From a checkpoint of a small transformer trained on Wikipedia.
Size: 10 layers, width 256, 6 heads of 64, vocabulary 2048.
Architecture: rotary positions, no biases in attention or MLP.
Training: a variant of SOAP for these matrices, 435M tokens, 6630 steps.
Each number is 500 + 40 x the weight over its row's rms, rounded and kept within 0 to 999. Layers, rows and columns count from 0. Numbers have three digits each. The size before them is the row's rms in percent of the matrix's.

# layer 6 attention output (transposed), 384x256, rms 0.205, rows 236-319, columns 224-255
105:558554506415480522473530553495475524450501487527488493518483480521540397433481488456559536516452
103:482512494476444520455497521505527530444526522555564560487514467517514620471526515503521517509584
095:437496492396462506509478583523434493501501525481470499450494447536499512510417508450498467514435
094:534518493503556461510550496495475481485479556485527458520522579554536491563478441493507526553462
095:434513432487438502490482595502598547520480497484555520535555572476431460518500481535456451576423
097:466557454553531570476503462527510485439542515516505516501495522554532463525570500456604550482486
097:485511510493520509523547494511497464461455411575513493451506508504622514505492477456566463526475
101:547506502420568457493494499486491420425514461498462451491552520464490491487506486447518414535529
092:528517484539492521475460506558489572561616462490537482481506480528495467563544465477540543563493
101:528481512522532484506485478538559446530558513471457492508458523528500494506465475487516533488451
096:441508547546551460432521472488521508492540473489551511460522414497523499485503427476524493439570
105:529495498473550521451524518456491494543531466494509517487465539572506497459549500430541570519475
101:540521475587526491586419510564462476444471515516515442496492589557495509495429466428496421515452
097:496459472521516610448525440529504438445463505537514431539526539499528456561522543514546463542478
106:502521510517462488486438495507534519479551545483482440527490505574528447518521504439501475546463
096:467540476508540493527523551529476515462545431523448484497533485504480497457490370508457565463473
100:453521524561472481504555545466481513517479463511507517485526463524508501575504526488538474470458
093:428478579515399525504503496485590534452411520495536469510553531483482507486536480490454463398549
095:465530473500449539454453513508482417545493459513423481457447489527513548489466479504483419487593
095:531493496406524528462561514476452434425553501541474499488511587450454520467442491521498466510552
098:508540519489527524529528507477427549504483487482581523529533501536449523553463555499520494481480
095:535436538542480508594449557557475569490520430473469491507487422556492597534540501530484461430519
103:490479520502438556402489452494492556476519516525489472442448525422472426566510510501460547532495
100:499514486511482500526443528509449468494547568462435450466471504518596536532606512479463584486481
093:568495424495511513542545454460457525514466503472552579467508482525415496529525506578474446528523
089:563515561484501514515457513475441496497498442573551468446442475513478467451484496560496549530479
092:516463547554515529551512490513497443503520456523592555530472528487483441559468506536470496523488
097:407419496566504453476474493572463434512542535509543447535556504507569477502429469484488512506412
093:561560508543539473483501427499540484535481500508505522487484452486517504533502520526494505481529
097:421488519480459541488448492516459536454541430460541511480545547504510485532491567476485538581505
102:477470484497496515475521503484501468559473503431498494471478508531461511473532499486511449479485
095:487486463554454514541504464516522488509494475495469496526452463555570517496523435563499517429540
096:506552502465529477494516515530588520436504494491520501509563564465461524432492427550536546509556
096:536531539478536478470488473449546570529456461524545471470581462479509498520496445535523557446495
094:497486428455440550460566499494540497474471576534503450548481447496475433494457532502420561479519
097:527497502595476554504541516525492454519446513488521456586548530453439465529533502440476473443492
095:512533520493380492576545565444531563487502447487518549465449561478530537543445434466504463520546
100:438478499518542509533575488467460490500523533489441563585494505492518513453507537558552520570504
089:496496462576569469491452568531521455419521530380515500443468510469473509457562474548519532499477
091:452507484578428478560481441493593496535522541478517505511395522503543498426538469468541513610420
101:480472502416463602495459492425510472449506507443492512515502515513547509489543479546452474513488
101:457479528431565437493521490469578536462526418508509517480538489527539441588465554461546562434451
095:508448508461492542484548483498478518475450533474534506461484510501530483527408495527509444512476
090:519470520493485581520541477452591490503482524515478394485508498539505530462558473531452511437502
094:494579505462532546549484511534446486567480480530558494430545467540494532515513528563465526464492
094:461508462392558532527487530530495506587482469484465508473507483446505510456455515509472462490442
090:513490493469538426519532458519502549534482520490507419503474407494535446459497504571538409487519
103:526451485581485527484476511464549480478491554580411558571529501526480452498460567550519476479546
097:446417518506503575440500528406430527524446538516532517457525507490503515445421518483433519471484
096:540545483542529525480556479551488494436555557507468555556496480437554546515539416544484472410527
091:518475491482530517527464527390478535479553480553523476506583512522516425442468466513570508547487
093:486604534464527548445539471500516474585545539446455472500435473536606496445450466523482565525541
096:559500538445446455523513494440479555561458512542467502510503589458448506500518476558505582475521
098:485469446535547547513557507427501522483485504475495507473402487496475477520508563545458566512535
106:458488486452570546553447473488537606532473574509504489496442573490471489440432485553455509509502
091:463467472513480553551479497596536523510504461468482565467532516533461511493554432508526551473382
096:576501470484432499495524478443536545506596480505464507575444447606579492500504466484540480597538
091:550500515418468496486540503477487430466543568512519567493476491520457484425489439486537416430508
097:543412549511526511465486529573454595449473534470505509526566524448442509518529496499545492494515
096:542457513516563501488563478483549435506457424556477457534516533537450543511503513460446495540452
098:458458477533535515483477499528486481548541522468502494425512524502453495467488498523448465482527
098:540497498463478497460478463470509519457526473505514528541508397510440565487510488565528474497507
099:525435454452576467511543511476533537586490507519565569447518433483468529480528541502464531492516
098:448501522550451508476429511581495525568546526448543417470499494523441502526507559450515530566526
096:516543422477449485490479551507512527531526508480494535523438530572556447467489474439366526537570
095:530452458489586564454423542586440557486496499469507477496531473440471485462493518531545525506473
098:521499464557470514493501466507490566482526522439496568551497494559504511504466476492487455496468
099:580487500392502562473514494543479477400527521500503511536511495502485528534480549506595535522427
096:500503463480519504525519514445473503499539511497435540542618426501504519530487528518546576522507
098:528532437485424495525462478511492471451554474487468444450471464479496516508504498519430485541455
098:467522525468573494527529499478499440465538450498549494610536519473538474551493519492516566585481
096:455520488569501524479503500448477488541473512462539485523546523469519444472448466531521456539430
099:551485506494489551501468496521452471533432510495460518503499463475481438485536469464541636474456
093:469514529520577523541483521500448438530562510420482495453476553458499471537536547506498487461459
097:524493549472468501462584489530463520471542547522474494535395481538425461476519421468527494455508
093:458507495469450499477464504519584530548524442527461551445510543505455446474496505494460529443460
094:533534512522489517519484460442498436476608491460539489575488499536484534436474482500514495472520
093:518478454481542461489491489470515505460465470546504499478480611552601493414459497466477471447576
092:477515634468536512523516478437551470460468416513502494430540520482501525520538474512545565525445
100:567404559462481499530447624492563535512475504443474504433514503508568441480510478525460451548525
092:535452544396567482533480478537448438491522515517527493544536542526468483520512507453483477506454
100:462510464464465558456442477594515538533512495463485543500473575561513518498556488466551476547521
098:532531507521409543462473564478490530519550478555474452584522540508477530536484501453601435510515
094:484538530493419518445514590509473480497523450536484628480417418486511485517455539449497557545530
# layer 6 attention value, 384x256, rms 0.226, rows 237-319, columns 224-255
107:533521506482515475459475532471498523486453450488496537485459514488497475523520514449448469484470
095:502501445493469431476557523501501487492491427567405533474453464473514493508486464531509454473522
095:606488488534463479482498535527496454589437519523530536508480502550517499510481499492442520582496
103:409485539504516473481555490514513526498468532491404466474524478498526473551464476480500415497487
101:489452502533538562457467520442426516533548469585520513429455514504503443519513550463487517478515
103:528475551465417495503488372529553480473433515458502484523531555588537440550475529455509483525530
102:514391504488565566426582516529505538484522515524546438509462492500473460538486480443535487462433
103:580513467474514480479539467508470440442535481538555456539537594486470449527518409465480479499444
112:517444531488462465390519523574496462506519554562471523516429499474526547493377581484458542546508
100:506484565497490554474510456484495495453432447539534481529487512517478489518479456555547604510555
114:577494464469553535468460465410477488490581491495452513462551590501393456486490492505466479506524
105:507522470560495493406526551523474453525503530479449526533524541518441490434536584516576457441459
107:485479536557476546435500432504554383522530519515504506503495485485491443528475566453447465467506
113:523465467500464560482494484499459497447513445541525576497544502468471473457501598512527519526457
106:513538535534485495425542538487503510544556485482452520518457516476495545538456465456410540524466
112:498492521559512448439543506518472514635496512538520466575522446507529461567474483434534445481457
096:454490526635505549509473549564462545537510481415433493512518503475459533523491513444516522600473
101:507466505455489533466513495535461467444516511467529472491549472553446509546402458444502564526493
097:521459524437476455458441491548573445545550497558557562444547487445472480527497424520492567541521
093:480535513575509502459528539517497522456485462533520518476533525527588460520498425558585543542578
094:504488512489496496427534503435533471565547556533544527543475488481541476467502470465535529528485
097:502562471487523465577524534509518522528440498586479535518586512520484495457490500472545502387577
095:490589535470412474513495479537495529529469480521470618473575474513412535487495554526474462470505
087:498464611535503471474483496455549449444544415518439558519469514577511493471552511501501531524504
081:510507478540482449476455490488547546472486455438474505448571579508445516508536523497572525475505
090:479508532456503497485470621436491471480507552492474459501544491507552537415568471551459516493504
093:570565443507538509532519523438515538426466499445515480510528557509473528527525467545487456504545
088:472491452571456489545509536489511483511528443503473572518498552576500574558512533469499517478485
094:478505476513441500495519529452471521611528566503507525467470515546521461405447502514579489484460
096:520430546522496471470433545507561542495461412480604554441498521442553508460515476548544519524516
095:508448502548494470438462529496484510532503507454554546576391507463458576460469452468510516530542
090:501483483507460569545535547536510502528495478539495567477529553517476523509484582484459441551523
089:481492447515502526573488506482507404452456516503453489508557586447441490507510498508500499519480
092:509513538502572527545490443482549556471450517483497524443473514564543534455513456542514498486502
094:487488472448496534486446480450541539546534523493522512508568520456504552482545470512599540524478
093:495506575601568451485513453541508515509471428536541468495503513583465523488521538471425516527480
092:491502479519454553494528596544500487589443489502555468574505545515463468492495504477498489466534
087:488512527495446429458456529534509461612437538500494514459516406508464480471442462475550460479604
087:495505568571517528448490537546479499457436514497486473561541530457455478548511454423453515414545
095:533529527536444460488549521520506546518467482494545457521510494471487594533538599560504527511481
090:446455479478510485512517459439473577542501474464414459480461526530422490489512518564432494524466
094:575560464498476494430459507518499515510484422514447449467500474502499477516490586468472524513502
082:507533463474493525525503463597452510527552492470533533485462496522504522539476408527577518471471
090:452480513452476480470506450469514496501562548444457488514544508487505523528497472447514547488430
088:492507532484505498432538528461550496523484497504439510448511507477470514539459522424421480517472
087:498578515477505518488543499490490517476540438439422561463485507497464431532533443506486484486494
096:443410467497486511504541548543547535454523496481483522490509532491555504483592432495491491492492
094:492497536447477495537430452539472468556497462424446446494503482468477510514507516531425515539421
094:490502527530483431497544535512532437581537519464538441489553544543466507428438566533421514496540
083:451449547516456527504509482535452561475494505384482547497471491522527568543577500552402439547495
090:508371405557461440513499508535497475478458453525519483509564470514481471544541533440492486506507
092:521464525552560485442529484505508575552548505510463499497573419575551494471465573536499535533510
096:541518502527539477538483471466478469523477500549514516514523505435431470407547433499525516486516
097:536457463531474531491509497472510498441489534483542530449503522536444510500489530455527596517546
089:478507470503529465466530544526510578440458545531517482571395436467506444463446427457573420537518
093:451502473470578495505545493487487508513467507507484535506508409498508529535444576502474525557471
085:497487561573469431479558572538406600496479431463476499520540499463534499536455507520458522589544
096:538569487581474492508592551536572457454470424457455511531532492491440473505570505587533558481483
091:571457447482533508550490508485490536536582496475477524467450447478454507540495429545424537500502
092:511519523457503547465579522522580498448518445503513458539471491510503568511530523560507480538519
093:502509515488510432460570520545486453518438463450518445489468521500549464432541535471498552556408
098:529459463551500521501462473475498497447491434545546580457527582446525516434470482516508534531488
095:518507523484502568498489516425479499477402531530519526458536456453500500504514521456511451412501
093:494474525514545511488448471507426443474508470521506553531506500446463539464519541545543484560501
095:495489507544428554533540498442559475496504526557508489490449521533507516533511533488520521468537
093:485492525458468535476477470429524549542541446442439448417492498488450456501435622541470527445460
094:489401532565518434476458502533496509513506508536475553462546527513537539535481416526457501480521
091:425499493466494620550506522424508474564577429510502461469441513591512460448542490519498490500474
092:471565561461487470522495500495585498516493524540438483556467544403488562465482403522499523455462
093:540533474463543456506461560392497447491433537421425467486497515541482501530473490492459459519469
099:487433522429482486494535484577471460449469457523489431468506557424496544470567402495495541506518
088:530471545521529412513435551578540489502515560468495488495472477461490484468513563537385448511475
088:486569436449466550460471582493452468458457486479526457495449504582478481473526447539441542520546
094:563422482451555513521517617478461506431466469525516488471510535453514485429567543555535495516549
089:434467551428479470462544444467501493490443503480504483488507456495538488528551508551536501477437
087:553447557526503523538552504481476549550456482487548521507501501461516500535480490480549446481539
090:596537481469518505504537466502506487536510535534416491445474479508454502501526470484507503516447
089:531450449462480527523508539529532461470450556505554600469493522524515546545470517510481481516464
093:475508520464512502530475409563479532494473474496494505524428499492470434583413450537518487452506
088:487542519467462531461488478454509523516448566444353508458474518559571492458472594492491518549462
099:560490539507484442488498515535482502524562506569474454591507491485548488489456454526537520450501
097:521499421467495476486497481492545565496524443468539494509504503514523445425493501504490489478502
093:451494580513491502497495519524462523510537519521462490484518494517532454508482537490468439499453
# layer 6 attention query, 384x256, rms 0.221, rows 256-377, columns 224-255
105:470507493513515498461485550491553541514473489504499527526536482463484494478388493491565513560461
098:579538463550524538557464531540550548493525533494411455473495566510481432542582504413449556462482
100:507501531530517490418602538562453494536499534544495558503529491415502468447437473466488506500521
091:395534500502527481507489473491587495502552534537519459509494439471519513518498445572582453549481
086:441491485442538483526514545575499453512481546534506588506504447496477491486434508517558587486503
095:526520465595447458472547491504511515507492487560573531534567509517480507491431479468547495558497
106:459504471650543520403554487530510448455568478483463527471563496498534503475525501498514581509489
082:505496519502531473504465546464495451509481570530448514484483502456448552478501483526517459525481
096:524478465476484398509441456476528529467485526477474447498433514558467537456544485549401500513485
087:537464501492572537544524531518471488470435426493506469450529491530465455498554505612485536483521
106:495486517428484536488546472438503500513565469487511513463477493563514507534465533514566527501526
096:505487529529493509469532476462418453496528476466541539483542533556488555552477543523522555526483
095:480501546555551535541541550510478486476515524428557509467506484487467446476426472499499518534413
099:483530516587571468501554503497496454501479451473547559494481449579484523582525566473439493574458
094:492506493546530471492485507463543531567479455511480434488508492482425475459484479477486583503495
108:558495500447583532544542560501493566438523584482492535564505461516468473499471558509524436514540
107:489535554442459472499473537441512546463513469541456564519519498489482535540488554493454533500497
106:553480525455506451503478516465499504533564461518500516503457523462431475493499495492500505366495
104:470611461485474419488534603417515602528438542480456502492434473483492554528548514483486494505479
103:482550421421461533459508461540526506421469459471487546546487453497579464528470527467509521448537
098:508497433461446504442443500500509462482551438486456477436443506548516533474509557479486505514559
100:429512463496451486453437479525515501514465514487503566402497577462401527454540477520553455467538
105:443518532478519513508449485495399611532488456495501489503647466490477506516542536477561433438461
102:494527525587556573436528490488569534489550450477503467460498535492470525575508517483494565459548
109:472469496531555494533448493446482425544498453515508501508513576409464496481504484525527448542469
100:448453603489567531493429436511485492553537514405468515466518478532552495528514473554539581565428
108:522524469503450481559550416507401472499456541548515499520516531463512550487497461466501458533575
110:452470521477486448499536541482570510491536486476468480474485424492572479545518499483546521485473
102:508542494502521530528612457557553482512504539500435548516376556515483461545498549500443533515435
105:501507494549425470454467490446424496567529443496471492445521547534519517483536502480516514546568
098:580479518460438551466528497446445514517502541454432491439496473501618478486519421531529463445532
104:518532521508568372502545478481508468515569457544523487529575430462574454493488498551488475492449
098:520522484448483560499447530479538548468481479528428435561432417489505522492403474485464474479545
102:511502469500471421463533468441570478539526507567468511428575494517462460518480483523511591509488
093:482522445443555536525478481526509499546543429480435436467450512526453437591541562519507512505547
096:523493482484442506551479490543530492486548499418448452470431435525525501502569504506477461473504
096:453484457490570545500495448509485523438521503504532519576491450471534474469533483524547522492582
087:492509504460488480482508524476432564528534542505498599564490455528512438521544555520518462494530
094:533464448496487483482527443422592456499530512500496459478436476508474520465522473520469535553567
090:480479457484489515435463495486552498515521456548543588491546570454540508465427542573570541533492
092:471590505506534551470468526440482511564403463532530530471455546541461513474477511423486396531566
091:493584490485484537465420505459565445460546469442507505505511516546545467483471544495488500481484
086:483584442510381474558504482601482568492493492507482496491462540451493494459543483450451463484514
089:509511461519523483501484492447497481505495519554547507439554541430537495486425483471487516532473
090:570422491443487478509508477496562583506480546482536498553474538521455482509597502520482523499558
099:544465414487448502493487451477493474555523453580508521548516498527499498468440477477535577487518
104:498545545508473447482510489485495468466545519491477456473551492528519568425483492521516498446491
105:475458511530514474504481548519518512540516523549529537481502514480496458547559459520477518459485
109:568524425474453524499561525539551519509463531489438527513511524495549568478430529486466455524478
114:473501607509486467496429447461506506489510480512549556546446496517608527431553516526534467549539
099:472530485464444498580555448504495518498488481470517508525487491560551448443551590569523456490511
105:502524513495507491490464486528513528456535519499395463487425459500445471536455529497466529504561
105:451558446492514548436504501429534444468521445484489503472486484472425449507592458505589490457487
109:514556503567426467496491500533486442548480452462532536499513583468460449442461465443447431577497
109:521542482538526516493525511494568579499462479554418474531508548479555453468492500462499406507503
105:483455503509483430477503514521431487522512496514453470455484428454481506543476548465525417496511
109:483523559528594482511488539497523631502496524500494519547509489438503481550461433504497572447477
104:461489428497526460473448503464598556524498524507540506508471472417469499496504454490534476496542
103:477492548495537537521488521532474525411406525525560454556508575511477495539565492485559501473541
106:567457531502532506484520455470510481462568415513484475488521549483503524581445555484483489508478
104:466580540533563454455477510500457520474511487492477533414468529428487539506488568525581557469562
106:561529559421509479515475500500470554533560505486550471470543444548443518412543493481542504479527
095:501540440482600469525550482530539530455555481461491522460423501567536495462470503471541600502539
103:471492378445479537473488539543397460538536469509493505557565513434480541557481456542551452546505
089:450547572557537480456528406455435473493540516513537486555543461568492466469536546488505574535522
101:441532509527583446515407463479465494443458568511536449538559527509479457515546577510501458483525
087:473572516503554497478514468490531431441439556429489458508518509516511447450524565485579476537468
089:465541527555477509499477491454488520492456531448554489464566502443496491407481530469430441531455
093:513526499524533530480432474489469539402489580469523484538492508497480457485501477521520468449480
081:506464550449454560466406493407477515549440481524493506524451510479524527497416459526487503513536
090:524409524483402534489478476514497473469487534439506461498397531552460462491529540511583482443470
084:466551567492422527445471469480536545459559485454498451504523425515504495514498529493515471493568
093:516554463478477482500521516403516468500458446506503481458493509523484497461477480488577518558484
090:481463494523536537494502547483552464471552443559552513539540471524468505481516477457580539492475
094:442462518476561449461523493471487490497506478458416495481507525507464511418487482476499574529487
096:449516592502456529471449491480508584543493536473456521501610458466484500471499530484431473425572
093:448479552500425529519465418464552415476514488457536484489474469468442478495520495422412444479470
091:482507489588544517516503497550527464533494413484499431526482514475516579483519498538564505600425
100:501551512497473513511421463558523508525554518474419525501461508479545465420492550467470525461609
096:539568525524567477562481504549458523543433492520527490564496520499552477464489491472462508507429
097:483518484538518537505526574524484516497527539435528540540490510586487463536454464502594552506483
099:513400527466533496552538500458511527492518501476467440545496481462513518536483507439460470455537
094:515526571532471486558457498476459495442444505492573438534513479566512505579436504527499548582528
104:498477517546416480545540539499517523442560520491509473505535501543522484525544483372444528509568
099:485479561504540488507519438436584417477483502519581492506481525521434566518544464519488488432552
101:518484555496520502502470422491552452495479508478415465461533569473483522486559513562444455500471
104:467512479438453520466433544550487483532541504429419532515489467523488499523491554489517523469493
105:534539513535492578484522455489537484507515459466493501473502581453511414530501536544437524471559
102:480442490448506555525446500457542507522557422463530551607487473497476550441469457428539512450553
101:457486401477539477504531475501507448521579551515522473485536492410453482446440452531520458582546
107:489495484474509527432463561510426466486478551511566411489458535520512444482496549488517492587497
105:502504514498523511422500411471478466577487480465502577462510516521422506523427478460539559462485
101:571555411532507452505553490505500549562494543468478503546480485441489436474409490478451497462457
106:466535463526590500553481553456468517494477417561499580526535455514496502440449488538470527421546
103:503507498477534559558495603491549473404528508510568530474487494512491521490561519546455534494503
109:481577431513459543555561550493563541472513421529530525564436537449552523502485576448516476472494
086:518512511584534456491513452542507519527539514462419542494519512512471501504514516518527471518521
101:458495510435520531394488488516545538526426493479500503409580518455566492500481547477533539544548
089:518501517533549516476536501513462451559466452488445503446605473471554420527490521514511534538494
079:443478504522442473472583524472507503547524526524483561509514448494461453535485469543502547429497
087:492506559486460480488492515487479397519434523504430517527551530481476505450489447458474565487533
092:467469583536533519572498507474554520447504543511558470539490477552546554579532512487509507521545
091:505497544461508539466424460512504541447513573479554496511525471555485486511546539472416482468516
088:537502463571596521579532512466521515457444542410424441528522511468525498477485524512510520550533
086:481590516536462496495470519475520554467511523408516430551514505501454510512494506468526472565507
086:461501515482362485472424548501433495434470512520504459530506494528462618413496624436454500460509
088:526509494507476500571566541559467518517506463506476556530526536507533513527548532501489479552403
090:433504467478601499532524481470379372450441549485511534536519496526513534539437477474448458514500
094:414569442518470457525548534474494434467448453505463439474537522539532516506506538547527453503498
101:496518492559637487489494522516527518488456543533489454474534464485476501545518496513541537511449
096:550391493458528472496565472439504533528484570500593510514416529470501514507548472553497480523460
096:523474503526520488490403432559512565487415390501461432501482547471487471481522506500497461473480
103:513540482513428508512453533523465437500509456543502431442491517543518508471427588489499525485530
108:484541429533534570472464490500544475551508470475507553512460458468524473501546582468553521513514
107:508496540522456595544488525441543538479585523549489478450526532442512490491474468554461553536445
103:483511554481470481494558445498558459553478484508530518503500513477556558486460477534487564534470
099:489477489488556502550458433508505514573530543545500473487436505478489481513524555552513534482526
106:503447478502483533556488485543525506580555470469547435508508519510539497542484429515517512544549
101:471523514487521476531471480498517574497452530474538547454464547532499541468445478526557508541556
105:473450463517512594464499590476535580612475501559482541487534500442524525411499568472421549454535
100:490542451530467499472487500501573528473487535446465552501502432457503504415490516474488577511476
108:514516547494446551484491494521456478550513523542408446470439586536515514474563538461498519470562
# layer 6 attention key, 384x256, rms 0.222, rows 256-377, columns 224-255
101:519541473525448434528545499454480533511470506503496461539565453547457509522569508491483529523456
103:448529493424484449487489513571513467510526467454493462507469526492501479543520458525555440471586
091:407534497518537470506548475523482512500494486463505501441414482547496500509546472422555489461511
080:510469437532457536522515476491541509525476457488540543497510478463469546484506562501493520535536
095:479508530525452516465468413484505514463479474429519477552507530488473536467497508430516464484496
092:460456479518514549501450510506493517527516513433486506478499454479523520445525494514494515507486
097:444515488514458475474426488500495533598492481463575496504528437493555466458496455504463492580445
090:580468485456521546569518442491493475516511469469416527526455557497533541503501414501451525452566
098:529489523479445504467489515430501431468453560587486521578530495501477482532481555510540546474508
096:488512477464475519530486429522551470507498587527440535485507472541512542515547511562496495481565
107:522480446574552550513449510501464527472515449571417485470522552445484527530470478524501537463484
091:501500508475443487520476477548508482489502509466525550490517520556572496396433494520533491552526
098:535493495441477508452573525487546521555487514587544506444565520524539521492453553475414502560460
097:495452532456508485481490484535495498524565479496564513544560490435516518537511483445419575450530
098:449579510468537515545586420461484424498514551446612458551464491510459543470515469482512517519468
111:546538502477434455499524459516537489500525411458495496507484441542532536549439530419480577437520
102:550477443435442465525559457534554521493504487575463534541399553502513538558457501465496405467526
110:461557454542534485496508494476415521500514490513502490529491558499546545472470537500483527505502
099:557500522554563581515550543487543556526547484446506571489587513463509581508440538564528438515486
105:581570462477513505512477548504475499420517470553462502463487497475517519495516495488460443492517
099:536444562512476518510528543502490495501569607441479494472461491462569518597546459451464485478492
099:512470510503467471534463479492539536518476537566506597490556513545550548523533472447541462532523
105:429553483441539471567492548463591479439443512454467493555573503523491556489516494491440473456476
102:427483479473580455488547457507509546525577463484450449525491486494502468478552443592517462496418
103:473551533588440526470507500469477558514493582492455514439568541541534449546496505508575449485498
103:541490480478525543452489471474463534569472503548508544440493497547598489505488481466532475498493
108:566575506517429468499498524517485508531474487548478398527460444477429431520506565410452506559498
113:516480467459406557480512534488479448469529536506509466511512506530486477529451481550518501516477
112:480482520503500516558473547496523506525523597510500530445481548478480430577459490471465475510476
103:436517551491473477399497490395533473541467482531484471503461427581535413473549541509490514483471
111:528476472523472491430476453407487495593507477502535465506498446557450430523525479533485491516513
105:512573479582519547485449541539513532514487417426481502516555495465530492489515543495548556536503
094:472518489548434540537513472480481456502451483491505527472515493493437514495496459502539515509442
100:477532522493498469522570507461564442483460559560556548511368511453453476533462508521491497542545
094:477467554481500462545393475497518468548425477551475497548498490403502533538570472515563469575456
097:500513468496505475507440512452575516463440498521452503522456411491469524533453534517447429422496
095:546501505553497427639499580571415477443480591500469474522502600526484549502462560477546488508497
100:477501545522485521471461462423549519490486475586551518496477487553623554449509576437517527483433
101:517446514555498501467469435596507526522477516487519495467568553468470500473567506541473479483469
093:537491505502500491533518548541469474489494534476477462577511493449454512451491472459596449487520
091:484501576448517529484451466484514547517464450488557593480496478457491460425482477525452425494441
097:562481500521559517486461486533421471485526509546517468499535495502534467506546482437474547485450
102:414477532477456517456498566508578570513534539499503519483473536507548537518526494450556499452570
092:508535486527399436561472583502532504505465548462435532527501494554491483513481481456520444491484
100:501485542580484550436443539511470531467533472471463502569473520558518489560517520509560514479527
096:503469582552535502520451483517402504515471532443477475528503530509433523484440519501463501516515
106:425416538514543497440477433510626528504571497474541515545552458576538524496575463585512480472447
107:462462491440544540483507510555487556465538506477395577582412517467517484459418431557526535501455
102:628488478531484423502531553498408547534526476536492484475470458510501532470566429473526451496520
111:563517521457468496521540529514570462540479466461481493559405397521459517507577591539451527506499
110:480489513532433420542434459540475505427499486500483511618545488524471491462494468500534523493482
110:550491488452413535546494503458483482547482475529481492470500491445576509483537456555447496511471
104:569494515549516480456433505500489565484498480532537565496461476454486563548519516480484492438489
104:412462511543546516527523488434485540459502534477504523504454561439471529601514444525471521411555
105:411488463551532459518501421499537511461541524513505515456466463487472492496540476491510471400509
110:505476529530528530446474523531505432489460466530502537545497448460476474509480448502447554516459
106:530476513524578533508475477482420505547484469493523611440476473510473466488452516518465584503580
106:502475446524500525481467398570528541473500455536494518452495521481456523413548531551443559498540
105:517526464430524488451473528513432478465515413488497529538532491499551483418465582568540449486512
099:499408557468484531513509421457466418512528524518525564521433499458484505502446491484483470476468
098:519451496488490435485502466525479528548516534530474474483501511444563493435531452503540546611500
104:515539553501500516487497498475486456550475515518436593534501484515534541529483525455568453519497
106:541493467546519540491475449500505462536554436548430540535455529481514462576513516503553456375431
113:541530504500435516537494481404491527480481515571482537487513376517473519503444426479542488515433
081:496480484483571453515440525557555571518448484548523523423468469450448503574537511522510456517441
100:547491494514498506509461509508507445475503460563460400518523505506509506548511487495465485451470
079:514481440536491505540450418464476504478473474501518533510508455543450468508537539467419506479482
080:492532492503479524510442432489506480511506566490500581480507488456488453477558504475545486495500
090:629568458534565493506481519536492432442551497518549503444498417505486476458513563555462514454515
095:466566461416545463560486453514565534587512523460523479537515544456495453433551520490471500499473
095:547557473480485448481516468512536560484514512528509538501556469399519539573530492484472459479533
085:566528444572486483505454513520538516470421510545464524492434469499498521545527510511519470468534
091:500539524487512454441492544540481563465533506460503454490527454459530589496493535470489595495368
088:536511477491441522547576443490443524579537454528552518440488530496510475460427486502461466515528
096:432445496488509435518532506453507484555485500489506478502469521577515493520457432544566479459523
093:540515475513581457590497457506446436535613477463387507583522559496531463555511462527540476533489
096:533467487478497504517506507515427509539510569503471526465489539469450447481492527486489411485480
095:488505477544500410587543502467432508532510529490461487518473527537481496525494525451529451502444
102:426457504453508459465490469552479520566474467470532515513497528422430549541545440522522498512528
100:522421485509524473536489513570520502465446522465499572449471480497445477495522451412483517432530
099:495428499500549437483507514517470561557526540515505622570450537515510499525491476562566492498522
109:497506526553546462614504460531561515428476452459515412539530513506510462560538547537535539491512
106:437455559415473536486449497414509500471523446536505462493513601524546459438500556520507424544557
108:480482483545528462499511512521499428446492458479469530545437497486556452517468517507487508457456
102:486507418509611483471536569498569469469545544499485470483427477551380458491454622428477473531448
101:432474537592549481519461514410524484457461530506532510509532510533520475443490547486477450449484
110:503532458564540500522521544517524563577557511488517535549553513558514526577476484444445510456500
112:537544503490509569489469520580488551531507530512528527507564495544490455495554462464511507544516
104:508458490470480549517604536571556517438481417500544484453446460446480493471538494565478442513507
107:508443508439570505496505439497570509481508513504533509492528511501444470413533493461430620507476
101:484486479428536512507424486488475491497539431459458626570518494523511514482544492488618459464527
101:470533495533529523441469509556525475530467461534601462445522415518535445441472502458460502408479
098:593497555543522558574488541480465499496484500429554448472524482484437539549424568439536528518464
101:500522558472464552496483483497502479514509490492549523525445469506451474540521428552418551447494
098:472474480496537527473503481569458506421446490432473528525538375452483497513497487550451450468526
111:474508525540492510466418515496436503527448499529445474471523513511526497428536461548505393441441
084:490452490486553534443450406486495528452523483524583566519571439480488481436502451517519596543576
090:548493383424478552565500469555495479573460479485502520522481495525488483459483541488489561496390
085:399454500484503497508484568509600535482480533507486552539437479483507533562485398543485536537409
093:415471536479468526583425537423442553523532570457478499515464451525472586529469514476532484519521
079:400516495478543542538508517478490559564467556479558525490532462553482513497489499450519538527528
091:552525533517387566464527484496533534486413470522516525463465463616489440473528491496463567508508
093:503498480511515567483557477470461461539440448504483465426495544422426487529563490491433575484521
090:539575556465490423533531536454424461542474502499501480459519490534507513539502519449496429487521
092:593528564493415520478498453485536487416500450477445498472495471431520482442549474519509541505566
097:471497448557531531494552539514453440534545489458545481534550462444495505535485422565475521467472
102:426392458489507471502403486549488483513533457449532537463529451494513532503532475573518447511430
093:463513468407564502506482512473487542522437499541560435546564545463471495471441464524524559523501
101:432506483453560488468425538506478464532499507535442485503523476429508482568500541506482473471471
095:485484502460438473445466562481536423550456486536422498457495507514467504489502500512509558457457
095:519412526451514518535472549510518483492505450512505583410488530545445404462477519533500505473526
108:466414513509477507516463455562492521489588532498555475541493525501518510500577448447534539505555
103:555482521534497534476520481570481548423453490514531527501400414452549529462465420443508451508512
103:434487499560491498412473524545484464436540463555514509471488523475572479441463509517412443528518
102:582457496491503498454488532445476471512484522558549520537528508557471512522474500435527409548583
105:518562459419437506449506450526505510475504547488534510481426496561553488533443475422557508526505
103:485447441495568414500513469533419531512495535547497523518454480442468512484548441527555509484530
107:501456430528484562500532526555528468460463530451385572517510549543495466493523501504507517517467
104:558443490490420475508511458484535452542463482582520522499507436514527512444552476467533505472557
107:453497507489565567463525555509531552565469501534494552457521475470541489394558446547443481472537
096:502546481456472503459495570464509457550565515499458470476529534462462520565583427443474463518567
106:510469492516494506529454425510498540509475558429486467472531445514453544508560561378473522506502